Part of a small language model's weights.
Size: width 192, 3 heads of 64, MLP 768 squared ReLU, vocabulary 8192, 8.55M parameters.
Architecture: learned positions, normalized queries and keys.
Training: a variant of Adam for these matrices, 10763 steps.
Each number is 500 + 50 x the weight over its row's rms, rounded and kept within 0 to 999. Layers, rows and columns count from 0. Numbers have three digits each. The size before them is the row's rms in percent of the matrix's.

# layer 4 MLP up, 768x192, rms 0.123, rows 652-767, columns 96-191
118:472471543465434525517500516614603438514488595508447518445502378531412550487513495488471502551440522534465621466493503502492518514375505584559533495440470516540438512554541501524480452518573487393569636500408513461498442384427462530393481380540546452505495467454516466495536488408469568527
113:469450421477491507444443482498459545549431474469485476401476495551518549497608442495478530496480588518426467445549453525531537692512413520459500460515528543397473435544469537510522470473543504530486467499559490498453419500557404448531428515566432473527540497567413409572491531493565588616
135:497481428488395529473520529523399487521519522482474516510529541476463552468470495537439488450494431536566595562641422550517521508505393428444474477571385540435528471571503513480505497462384547398452483418519538427541533444484596459494532540483595464425464542419538531555536544489484483571
036:434589605522429513487523524399503499443499490417530474537509407646394519485482535431535499462560506513472449481514398587472558439546454461527549500441434475487472502488468489504559503479503540496499555511473571457501520482537449579502508437503499403459518465510514574489558590507522569466
040:422584564587448473624431558490522507535470521374495499493551449539434519508460578413521496433504499419473530457547511583400486469462450529466552495462528499462506465497532482531516521496497527438520450525452556466420545460508433532515477428504519352503476527432508531527612525517480525419
046:464526581504449482537512502431411510511489547384513556536487419551471519467464501492596426508521526507504485478503408524510603497476461580520535505491416487494568430527540506549632473528524606519415531593460541504429549523509441510465527448547514412451521411444476547633552525509498498451
117:526551499462507438513506636577506536550507530482514467453546492482551604468491542501523480480525612534483543510525517538393480531538521605419444515558411475461577509609491421516532452517546513499468431553492449458511604577508506477532478414542578467540548478432562487605508509534468477430
130:402571541566475580526554541515545548490409382470497536539534465576515514476543480433530460509472498511452473502465502505415607484493461505498560477582464514457579545594539560485561484568466480509527473674480470425556447466535582532389459515573508511484553445408534451502440563513568493532
042:359475481578497510498485516497501496585480489485520496571535470486408517563451544362488488461576570570444376449570451573467496535467471537511553466510482458505470457518522438497593486470422540501596520548471509515492489483543470536460468515541518351489485439477505576536485496478535528514
131:535375524534502501453488463519478553462450466498530538516647465518512436499494415449495496520489470535485491528574461514500536575503410512473543561466472546426537471525608442494467459502514572434510551492413593480544558471493456467498395503545433458456433567439485561476573561480484537512
040:473526522480509513461553523486465482596478431407498562490507520538450573584477510496549555434572463483546502453489445492477548501546525537565575444396429574437512423532533353510510471500491534504591477555451448423482501510545551527533447484526507344506493430465497525539561524436495432488
041:410527506557432459483488530474472533557490469456439480535534472535462516520442598445560477449522553486536453454610462524444587580489430565498524478538529562433553460602536494562526488470571488509537484497488549413493608500532493579478457486522517394486488501498442580545509575387477470512
110:486515488540404510536423617426481486516478527509579489562407481458513474476443443382440495458595565554518466483535515478565520521510468439513490412507440488433493517503492465523590504457516549468460561518501560447421537508506461551460450470549554425533575522446410539478446488406423566461
110:455594521555418519599491521421517577462494500499462558478448443528449491517459450432483575486459619498442527531477491551545477537476417453578532495485443595423562461541554544493521473485527541489492433568407483419512523455469541665485414332469484484469478421450497524484536589468518495500
042:496569499478435478515412505388481514530512475475531491480557488546490473518455529445508527470478535514467418518632377541518575441496451532544601506502505548529554437539495435526524497479463538475563564523514562477529521540560508437512477436510550306438546526391447515546474580500507547502
046:530550617516478502607489518455524453569447507482451497535455437542449567455448522417579492476528540543463433460564434537474517533458506589417590495397412489451464485506534491485566537508566499537491535496528535438631544458599498627509483436614477449507487534423419527522427517521481489519
130:491507536554460509446491585470543484516474512459551430462462488531508457524536511450489439545551526533420536438476555499489573532456464500377446516573449555418525431480481475488579402551410520492482506494486446422482451482572469528456563480465553415476607539444395507589497525532455502552
112:515449472613387477561445536452470490485590483513554470497565595479424548450471559519479557429515604515463469461566438512490634486376503576576550541547469531461605558587557480420505488469490465507538445479527574523454488519473492511453507492490517429518476409475512536472468615440440527463
054:465624570510422523448507494465492433592464499514495443486497478532418537552473554440521533442541531526499552533502518576466560460490467550495537495496472517461484481463506499526509467481498541565547542592534551422437450401517506502520466392525526369478507470486436553533547533478477508500
042:384500523595474533511514584375388522523477541415498559522457401523449555503457534448575551416627539524544389460568485555522500454456475537497574530462510519466486409522563429457576539492492562552512557533509547399477536484495553497448486416506530427443521431455528632580495531520533504499
104:475536544447486454502421528463417478429460506483461591495532432505437472537475510517583542433535495545442566537495423460558581522451545458566513481433478479478509454514517431525520496452458472485587474448438418515526432584441432457587501411427576478437487501450453505608500499482349541512
039:526556510478431527495534580459449480498450527493514500500503492568483550514494582469512520451543535460532434500603426612509549515454446493457570509542361494472539539572508416519515542492528557396484453529412532411478469477534464497487506449530505427459591485513481537617510537459520560486
048:469539541510441438545552584417485466536545532437507517483471511535473527544477553398523497482495486536517417507549500549527540514482478479480567473487498501371556492507500435458558498430545470522549567524503577462486472478581567462557522418494578390512544475476512526593515571492506485447
126:558515491504532476500480544481554486465459461459442497478595631591509471523458497533579579514495497472479487483510567512545532621478518473515515557534463456517512477482495465535509489523405476570570533591463539496524472497489488447524460422546490366578549525461544402446479467533454513559
105:493576455519472534557461461533569418575551640472435480499519507527547501435552630466529557433455488444560549519533520545534504485611438488537501477515451541541520516556519427513557494594492550539591557569497501507525582551536403521484523531526448413495489499517467504482592515509391562519
050:466573478530460488511411561473495507554503489482492494480509465504481579550459626481544495526543504509540495492504428573501546521542530523485591489441452446483502481535534523447598516519491501509488455582474536485515488506523487388514428446535540357499496487403497586572497592481495543473
100:507502410486418535584550565489506539471518485480514519529471476573485534470558504475558534520391536525439437542470489598573540491462412516427604516486509567502524459372492485479618458519466602564601585382466451476473457507559507476581443534518472467541457555497426478509504530576481483508
097:541518576507444537503433527505514512494501462434523459497506381498455526509436486405473428440522448399513461509585551508459565540452441492457557413477549528406495482429434435443471471540496477500408382512572471460424494528440550534491502452526481369542498501427370423489442527393501569499
114:525517474530434480536563418556452461530612490482454512504508509578559588499533495515538519525648597544485461414527506463493521552493434477460620488525512547487452524590520489433509461511466483543555438533595484578520433541511443427447480555533560432521439455454499627485584566473507529414
087:455551522514503526492543621417445467624486525496505526542544461460510505421548487525435412510484477534516528560537496533529539488520498569532535552406433558470515415557484487465567440492479490445548600498496483432571458451491493454488484504441469390514564528486357421487500552448425560482
041:435563513524472521494491593396505530562461513452522544483466467525528493507435545448564566470558578529569495474557461510464527503438415527525529501501415549464561545506524466530510507469534515486532475510422585535374565520498493554494450480581493454485542447495485545604508502476434536471
118:478506487509534422462560541563570482433485555483488502516538486518473425599548538496465441455481498515539537492635501529463539531493446521479507623610424511436498525588412543480480469448456463497491506526552492515495449480522561448451498501503507437575533420449519491512614535512540566481
111:439500420488482441502370561517533569448426477465538494439459453518437490514432458386547441510521515550534522565519489549532487496435493560484494480488468412563531483445573522510534473571572532464480497551538500502499463541480570526442506389505565434539486529448522506493605466558470472410
050:487599538585456524522531624481458490504494554455538515486516497523402537473476619470537459483591479476386517463547478607449620508522517483480571482453450489433476459488540461494506497444561527496512487594432560484522462487572520473470546466527482460504537477495476543589517531481468535448
113:462461503432432584549525503376513504610483537419430540477493521487348554596516484441581456491526460603516483512535446588502551480549407476490501520424342538523470457546517493505519465530506498549485545551443587442560517473440378509484549444453527491479517517494435522530558500458407488457
043:519574507560522465538501524458464506530522505432453515470533452553447528478432578428575510440624482505514425423527411605463555477513479510499471480488476590490502498467548368513550527470625548521536481588484571436446546418509470511537447481522541360447538543493497578516508547522434586449
145:418499433549470526516487450510498518599545480448432572471500535517476520477531547400478485499524466566450500534555506540502493401551428502467576506562495522520469494494468521487502443479515586507549556517460529561506576536451511464440529482603507460452455547519505552525541530475525456519
127:531656496534541447427593603434569450481480496457490571532558514559390510477515499493517503458472559482393566511507448521498534509503539503528508523461483500529546520464499513502571545540538553519481520637470551409535443553500478469437513401496439399497489584410557514466506528488503503415
119:526471596506591476476426570498515497490480506516560456486491539452465571496462579435445481501493505467508525432528479552457463498514481593438513546565432517515466474500455481530515521534493533409499499584508466459382533516437549450542471528508574454487412531410548525404547495407453552561
048:468497531542515481527591555452492499499489403421481465521455436552452536519514566356510564447496475499542446484609439552453533526491518512444541495422429507433520491551546515515501469508613558519524519568462567537450481515504485504499493431495548326502488519439492515555488622414470517471
040:425466541520413476532456549498497471502455444502498531470479523526489566473448558444577452504504544470521405476511394566434571471485369492502558503421395481434533429514528491442598553494428476570529457527475506467481578486594535492573502463554550320535476486453541516550488583465460573519
121:590578482466426482496463542431407441616546489476513519506484475479475548511549576463525416430476568526556471483548403514403545559475475481507503465461568507402552475473483473506611420462486552440390525440486428497462402574513530481516495530468529500498585529504448525440534513414560478410
129:485466430606530526507533542473478513614482449489475645406588443498444478477522522486451475532524519513532498445540468569560487517407491494503567531444446457409473559522532467491511480501498583447475376494552436484461459602589453487430494487503457441442525449468500455645510499522581522497
124:530524577515498503497537574433537540480540531492572487514570538481517475438529470513519474558450497559536507476517467430519522486492500495534566513552524495449528497469492483509517401528466577503554438526445542458521474497533557377473527503463560394554546444425533535485498509553453576441
115:504488480504485517478531531582454473530456494536433475539477504544472569490564516492509563469403502413474449445442465434458473555409521448592479474532548475504562545444553507476470526477530495492550429632508510510431310540507504530552542478525460446526546444501528447454515507516514510523
064:498541518592386498536496514548454495494555523454516532549475496562500545475476595461528483432450499429503490473623497560505525565515500517548571448523465518457517561563541448499635573507526557532564531545536536493469509484563475466556442384510518350472556482464533546499599523516447484534
056:439567532542406534490436542465504468538495408452554496502546516528451540493419611407641516496537513516555475436530507552438534471501426514483519452491452479444496488573515463489511472510549538515535499558463575389407472461544510536482454429511574425465466480483496557480599527472487450495
135:534462459580512461460438454492537461507484512450459475486440417506504546558430495441580419509537453477508539401478525567506478544526478598506527438514473507526488488557516541500611462499523514467496470599526558466448464488467483421427541489536562459468526600426402539512542521493450506485
120:498483527529536482478484534528470541429393593538532566490459573434430446575524438407481485459494588569533553446498433590478551630486480546407503433499382499497502568532552453495512477501441425447496583514426484439480569485545447462468399503435505447451512553411522460510556507464411515474
131:501447466518446557423507449564478547554494452522422531529504495548515532492501532466453438480424453472504455543583449443467549514507421426407505541472451586485486500463512490510463466471539503503491517455563532573546524481569498404403409560587544402508518514486451468523593498486534483477
086:570553509463454495536546509519516511568494532497569489538459398561526493592505512452468502586417494497513444450483528630488501503466401487554553528456482502415438490488526482503570467419498541552462456543457490462445508476467479443450393502444542499522553565521439547470525499477516503560
116:535537520523464434436482503496453430542504563492509512464571417506531453468486493483460527561451541580530448415536514516489556485420399498436508628525517506469439551530473385491453510464514502450443406505573483491514437561494559414470452530541465446496519474416381519414453515435401555440
103:466482540529464611461541420448501432492501542529514436506415467492518476523424552459524537511551502493534412484456465505463532488489491534550546434505547512440500445636574511466528570573545475516535467527484543522513517448497369522577446456549531458451435539494426552494528532470468540528
118:479554523536502535574459502512416466518471505491563462517483489525438490509416505405476551462507554500449446477529509577510483431455493506557580495457398503487504522450542419502475503506497450490513470643447497497525586569482488470539451409492543439427508508496438513552434453470456428467
140:514489514463517530532561500486543471428476503495495490574515483504542448564563443447426553420447404428446560509532496564538505569564437402453523524512405570430528484483564518527508433524488444497476566436495557392542468513551522522421576403404479475490587552477506418542573515467535553517
039:481596545470453421539475574464459423526466479446525523502571386609508499470415623424579518464527494554501488517542429532467600473457446498448585447495437541464600476510565455487508538487458531553523491523431541404495521520510516532573485456540519416484540521460514557502531496395441523480
117:443475505619516529499531524485482499483494423460439465435501435528480637449505537449509489413512446456423424532564424524493529468472483593560521486483432496470575485502557513421521570430572510521568517558479461507507564462580466557461426484547440477479483416533442543561537562477497556501
058:534540547494415508519559515476484454475495526436542458476456440520434494483493567437449437407502559497452520507520507546516524446504475511540645532430437542508579490536554454569544470519488583506559496565416629471496480552487521618455479418485517434428585555550470655479512591473469507482
122:499472525428454440563472545435492554458462373454517540462433473498391504486447534593497432550488515444543507438554539500505467449456451560402484527509477522515591540509477517517492516440483479446535500481512431485447568482490528546464496445458565444501451422444500473538464473428356492528
052:430509577516491464499448514512485525600506406502486482498636471634420594529472575462587535416482519509467418509546463525468586570476422481463574462442434459426572458542528447525562466564511581574579468526496540430528491524496457563520510395544524336491564505480477595496530586478467547509
043:461583483478423404601525590464456451561506547451561486464577446497434530528477523452492546492554534569405416483603351496531553495524506546500584537565455527468489437487525477551581489476510545480435486451438546489487496560626470518480464440499596413461484475401396520551447528480457412486
117:447477459452436545471435477418413527514573512465571576466426596498460557548486553583568488439517516502401447408525481505414563455581481474499543465511516520456512528484491417575603516375500573567485505508477485508514370493515520486528511542550484452517434550582463580511458451537468502416
091:501608502434445529504500523528531490538461484460495550474499432479404472457473543503568541471524480547502426458578422581464629502491416534509537532587428511462514482486506403463558506496539605499529525544487583440466470433587449470491542462481520390477486486443537566556561434503539451469
103:536562499556517494521461521415518498517502485474520565535517448502499526593391470463586510541393556453504487456484456531490486466473444529509509466490493517553469559445511426592560392448484551561436465559553491457480529543468558556489488433535540408544590517441450530474497490509529472388
129:457470477497503551614524542519534464441538556481448548454458451515491462485486479437419443473474461458505557506660506602467497515484474493479577483465440477450545526510538538414515458496538534506579554440595616500494485600623541470538447542481477460450505508475436442488557531465374554505
112:547466503487420495441519516473524542572444435536521542531427470553516578540491511504520445496500608489436523490557514570516519518495532391494612398509439507407534495430589464593567430504423466547417620580509498490463543468584460495429521540493525403463635493512421505608562508504507496423
124:479485428529451516527492544522494467537572523421524558561599569532588529507516514471490543501462561491459486506511472488452551523496452448452519444489470450444542577467525406511566504521486592447419440448573539546539529559657464458566429478460466467508560421415461555537466506489511469537
042:433524562465389500516488587395471507590446456476482535510566515561432480551474480478584502474557509486499363478588452580410557517460461531516553490518449552545486467494493451550551489460480548537507546515408591409481464499556505482469492486430527402492497477470453550549497551511385540514
046:519463500565418506505493532444476484493468516482540491438447501500502556446480542416637517465563550521515445485526521606414524490473447498528527489501428489444518467533531433554545475490482560434470509505468482429399485484497444476513483373504602411503529518450499558534545531513488435539
102:490609431557548475415466517459510447444493489534506526497648483546468431489484444499522517466541545451487547427539455536485619473519490560477556513402412485455469507526446483498557453470473506503448551480490498450548526517468532494476563328463460470547582530427597524527510507525459505414
129:505531556490480504467507651483433484470511547518455473473609466435526527525418498460512528502441473528496475413644505592516495600421463447531546511493427555450489553481514475477519552460514470377491502534451537390553484549491542564470419445545615428513572508427441573506487551435452537518
135:426560507543460516531526558478466473435513546544498556398589485519496577573511532466568464525575526456465472453565406572454568464560441488600502562467545501472502455559542442437504522533490514427605572510463577441539562516580483595533552542545564498474506477512575588428502517453481517435
118:450497548526437490495443538422472500479449509448460522470513476473380494431486455490573486510496437553513483496568436545499547558526474543467507518431336589478466499520525475516458524548562462446481572463417495402542612482469434577421449478483531475465521419499503468539528528400405517463
041:446558551554486551526544540463461506524469431450485538410503473570466519532422558451552471408543448526535455523618382492496537522445419526519516463497470538418519560494457425510570463531501572467503481516503570455500545421558533469415473465558526372446507435486477550553502518400572517482
090:533502538449423443490496497389502538478450462463523583493493553511346433501580571388498552562425561452445514516475490559541608542528487527497504424557539548456508503466543477450575513439446497456526432479427540513511464463399448519486472569460486494419489556429514539518500513494471536635
047:502574550515416474461518541460468478551499504413510516443580454570476519477436557435546525489536476505493557527568455557491545460479445584470570455441432529525555427463551484578508512520462493484552516494480530431438528526526491588515394442471512403499558499499388605538526589496447514487
125:509456580533542477466417614433446482456487533420428468428475494461385591518459466428475464445484423491513544472579452527465533473398454584456518590513393523479500506485521493488554422404536449456514479491546462477482608438440497576479541481510568448553432449487524508523532478475396540513
111:582531508461536472513477429460550538543421415453544496540500477480468606543510472495518507491549543581507419524541480605432516511458494645446444421446407498504480419473515531572472376492527535589551514578537548486477507567489565475432555435586519402534500534507509527477481461528568512498
108:528423560516510480504526564537593461523531602425504478505564459482508494557424537435514460458479504476470558472584537555479491561589433503432463421606417528523457513492543494482539463526555538527474443532503557480403490450450495579425475534509597486549470540395523632482607441482510447542
039:523556519477397531511561528472443484614476505415499545445511466536438557483475555441582532531547528420539506414534514509469598611512475581495598601516472471489492449475472496459502437569545539503534537606544582440475491508513501518512444479538497349478556456464459516537512535421514499471
052:443588561494459523540538532535534509506516485432510518516516456543434502517565495492556472524564501494522448436600384580427560535564379531524517473436463623484492478501504502470498483395506553489491466568476551433450576485415536501590434404480575358522504516500475490531481505438477501480
106:428490615498490424556500554522438421560475491460494458521474410487343522488509502432499528487443518487405449558490489545513470537545502568529484566507427453467580523501530538470567509485550460469433503537525543452494480459541577531394468476413475463498535509432549524565491454504528474450
048:445562521533363521478486487457409486513470506512578465475481434536505548516435634461540511518590529506446478470558479557487497520517413512474642558521438495475502465478565532466508506479517483487495574483478531434447471494511529479563467487540517351471579486447496546584463534451463495482
110:501430499386489524406421554393446574483600537474521489483580507542463561431504491391469470465520550614516456569522502551514593507446489487484478523450469538477520479470528440499549519526497632403582509511588539436472493549470554503522531401459449454396512442456473392472493459501496446450
148:523492490580514594439538511486469526530441448503471499471473561551550411551559435421461469492462510514573451445570486594493501549451482483492538492567388524452488432470496476448498465523449439495625524486496434521443521457513590509428518481508448419526538464386427403563558534542411562465
045:428534550540478552531529566376472489538542516402522514537494471545441505487433575490525489437527525478506491507550434492508597511493428581522586457526429490484497506536527428512617461483505503507587466536407555479496520539499493491566502477509544362461507571384536560550514544541451517462
130:573583444460489462529490441438576478469493481507451499620572505459462487548448557466497447465583587519460511499495447548561493514529457564531528526481447457463546408548460481513487417480453530448497573538441574518504519524498415566472444509535486506449583544527441552478551575444436540511
047:510523488458404516535533500433418473574524493493536544508499436544491574506457548434515564491655530507465376433525375514494548455463464562589538466522528499458472594561504424536465484475429478546505491522487539459420399533504464532435471451516537379465566520470494530554485562491509499535
102:409501464550448562479463455420527489536409525436492547509534485546439531510574518488587510536574516617454530518452408522522608501524497593549576427441425539497510472626510561483482453449427475543571567593445554503492539503507447559462472460532491440422462502476541478559515631547525501519
139:491459553501494524524454544500529508421528546474510426509452449460552500605463452467521395588515590485413486452484508456447529502517367467621497543488536565462481516462472448499514545459550521527485456604471575541486557471564453505434561445506524387482547453410482609443575496526514537451
126:446485538453517441457469569467522514499495526488421478486438473506422627497464598486477512533485481589462516452544489495495493466541422607486498534514398469526529491446457463508529476533595477469454553549433494497515510534449473485516474488595575471483484415491480559437573490487410485484
049:468501493498417516529481544472478510501435510457534508464565514606412578469427537381561500464636528455447416492605478514454557457457493526503531494491478534487497494522602450504514496481471505470492499530460556472495476498552506489557473469537547421431535501518504504471507521456470514413
044:530519530581509525534501530482480470553501508437537484556580443580396501519484547422510444468593489529495486486548408583490510430479447601512552488464409541487483459516518443540516499534498545537565467562482553540471501551567512487480418423541571418482484512420493567604525500476481523506
130:440564552497492459477547549485493367498552558461563564441484453505524555539436517526497490515503545490492452431557546577406499557468392572466474468465446451484550522538529442437567473502583548422487482596542509487461533472487423599579433523569535458456507482455421554439566515460487526491
042:540563569476403448518443531445470512527499473478495486522470411497491477576454532417568528485594489529535501463544415569450622494465447516482611469468486480464636469517500469521512546515467522541602488527465570431518510500553473527481485409517548447414456486521460497571507516451477513434
142:484427464532540478568531514484533556492404549500474549661538448502400536497543471402443461504551472606499533525496517591555519584460451542586555505484452549512531518470505446506458491538529431511519512466446556435500581452513534476420554555535605420474590502363535527572505504445435510510
115:475594470488566466543462482488497424524513524429473511493446486564389570439594551544509566445475488514565584544516555475487534547496504474474505488578401515469463557535551534512541463470444563502432458506496574478433445549440455637575616424416451477586426463512551431621565478509489510485
103:447513515408350452509534595461462515545488504529545551566434569518485524391516620534514515512437462512445389496545494565579541544505435536523523526509452543543657464514504451478529577479539520429564553528495477502477501473497521502554468472498438377543490451522544466444500548536457480468
042:474582498584448503528527507439423485574509477342522482487527411581419522490467513453539530474497559472478483462591455539453555500500383514495545481444489550480521436563508454486513525477520616515494528576479520434481535567622456533490395443505512457451557493541436541547461618516504539481
134:462424524555438562474507538538506540577477594461529538501461466535510593538592427492501467482598564570465486443501467535533517577509490463492433421492512474481486465478506542478505420464522480542526448551544547517458493473563508507487449515576452431553519557508495445516529572467468522574
112:564497585482456504457551562478463514491589470564495514417520459435461504402457479575512498557592507460491461509554412538477640519460441448494585539460453504478486466549511429511461466456417592473546474527518499470504487436514490506452538504441529482431468533494517506502506481460451470374
107:520515584497481523491461503491553416477491551426516490579408436455442529539487567491452570536573439472501482511557514528518481486507509550490458456480361469472527507523511505450554522479520589402498509531484582498529502436523509527426487506495491412509535517424536591538557483407420525404
132:491465531457586466443577640493437465522644425508591509508476408533499529478516456400560504480563427523574515463528499555482452394478479573532455416570466542459515472503449449473541483518522625542499463578471544489483492495440539457549481437445525496539478489475481515502498452485521501485
104:499465477540442505591538510530547377561520481469434484566456393461427448475570574489511471429511435490475487443506503525539490462525524462498477483489439435501541482526544487481514505543600510404454441656576515596484536498538427555455419517567524440414517558429559500459552543444531492467
104:475571459524478427534552494449483490489529523461550569540494434512507551526497505580549521500492446400456468471446434493415622453518571518574495438449440420504487473522581544525484539508563542522515405481492553466548425556507537505523482476474436455395449556519503551580513590446406552413
045:453509528538435493495483488484482484539539532460523613484492392566503527475468509469621541490536536464488487491566490588520579541535482639511662480479529485518513449514509510491528478481515489505489551527446565439398484515597492572580481484517494393591501505471479530557446531417408477427
112:480582464501572548507541522504434364496417547467501578446478436521579565546559523513477514440508483485474538521506519533448521476498468535467514529549378524545487545470501503500514491552497461455532494559470541459465516535482526469510520362538442370578544509462501437510497544515365587556
042:506524545502398495556544499469477525523435499447472507503481472488457517548438599478532532511550504547448447513587435610462549483503495454504593497507443526411558367533593508575530491452448538501523502527504502435478554484510506520505494438522504340491553429466522558473533576567468533454
121:520547527432452448477509545428442478489496479541543518477440431556448586537501481538516507622546488549468521523460478505452509473519468508497468534496510505437489383528528494468548558474537576471532553557464516519495457581486536485540573457461628372373433429536601564508414474532538414542
114:434513592564496546574505495538527530487573569513508528554519503527497575567539527482558485520470510597416488485468496483386593533537496530539541459518397540452452556510508496502498547457511519421519468525465494476511476514612403532461452515459550473506570514464532523520463461493509492529
122:561519483472506478521450492479580534566437500508565407588519454564490501535510444516656500464470563523483573445485455598503472515554485544436476509528385581435490480587532461534583468510589526457442491587585514388449407521429514485568491450522504417529525524483448590489507553529509498504
038:505523600494478500484502544420548466529517479445504537485515537519501528497432557437572538495548564651488451477537475545452471545526392577509534511454433542496502432569533474450513474522489603537511562511498569436476487512521527491445506443521581446545641506490547568591513521489497527551
124:465542524549507548491516640443494450611499475418499495463571472515423472557459560514471516545465526524538386566590513493444550477399423528457585531396534550484497540463510465446477489467583462497525486408473428500513480436538542445410473501498505434497477485543432458547422573450480557578
038:454502513522480391521516555460532489505457484392464550537464514575430555504464530427563539477534556498495480514504443480515604518504554485518658491502431388453535487508534443499456444513482523471487506539518504461466492480569478523496424421501500399449535496354551619539515507517474495504
127:535461503546536461539444632579529529484470518419489448487516457483437559472518493494488466464529520568517531533609504549451505519484539563461525575539360479390526504508474463462493469491538421458494464482558481457522487433571534546498498453573513436542520505396546468466584530507416536465
122:547485457534368598490550472551463534509430493509419511432541535486471567569578493400503508513476425487516444564513458546544518558494459455461516399593454565450522509426496559560445467496526498557551497521440467532329517502493526482431474484453479494552442544501426444608467506452517524524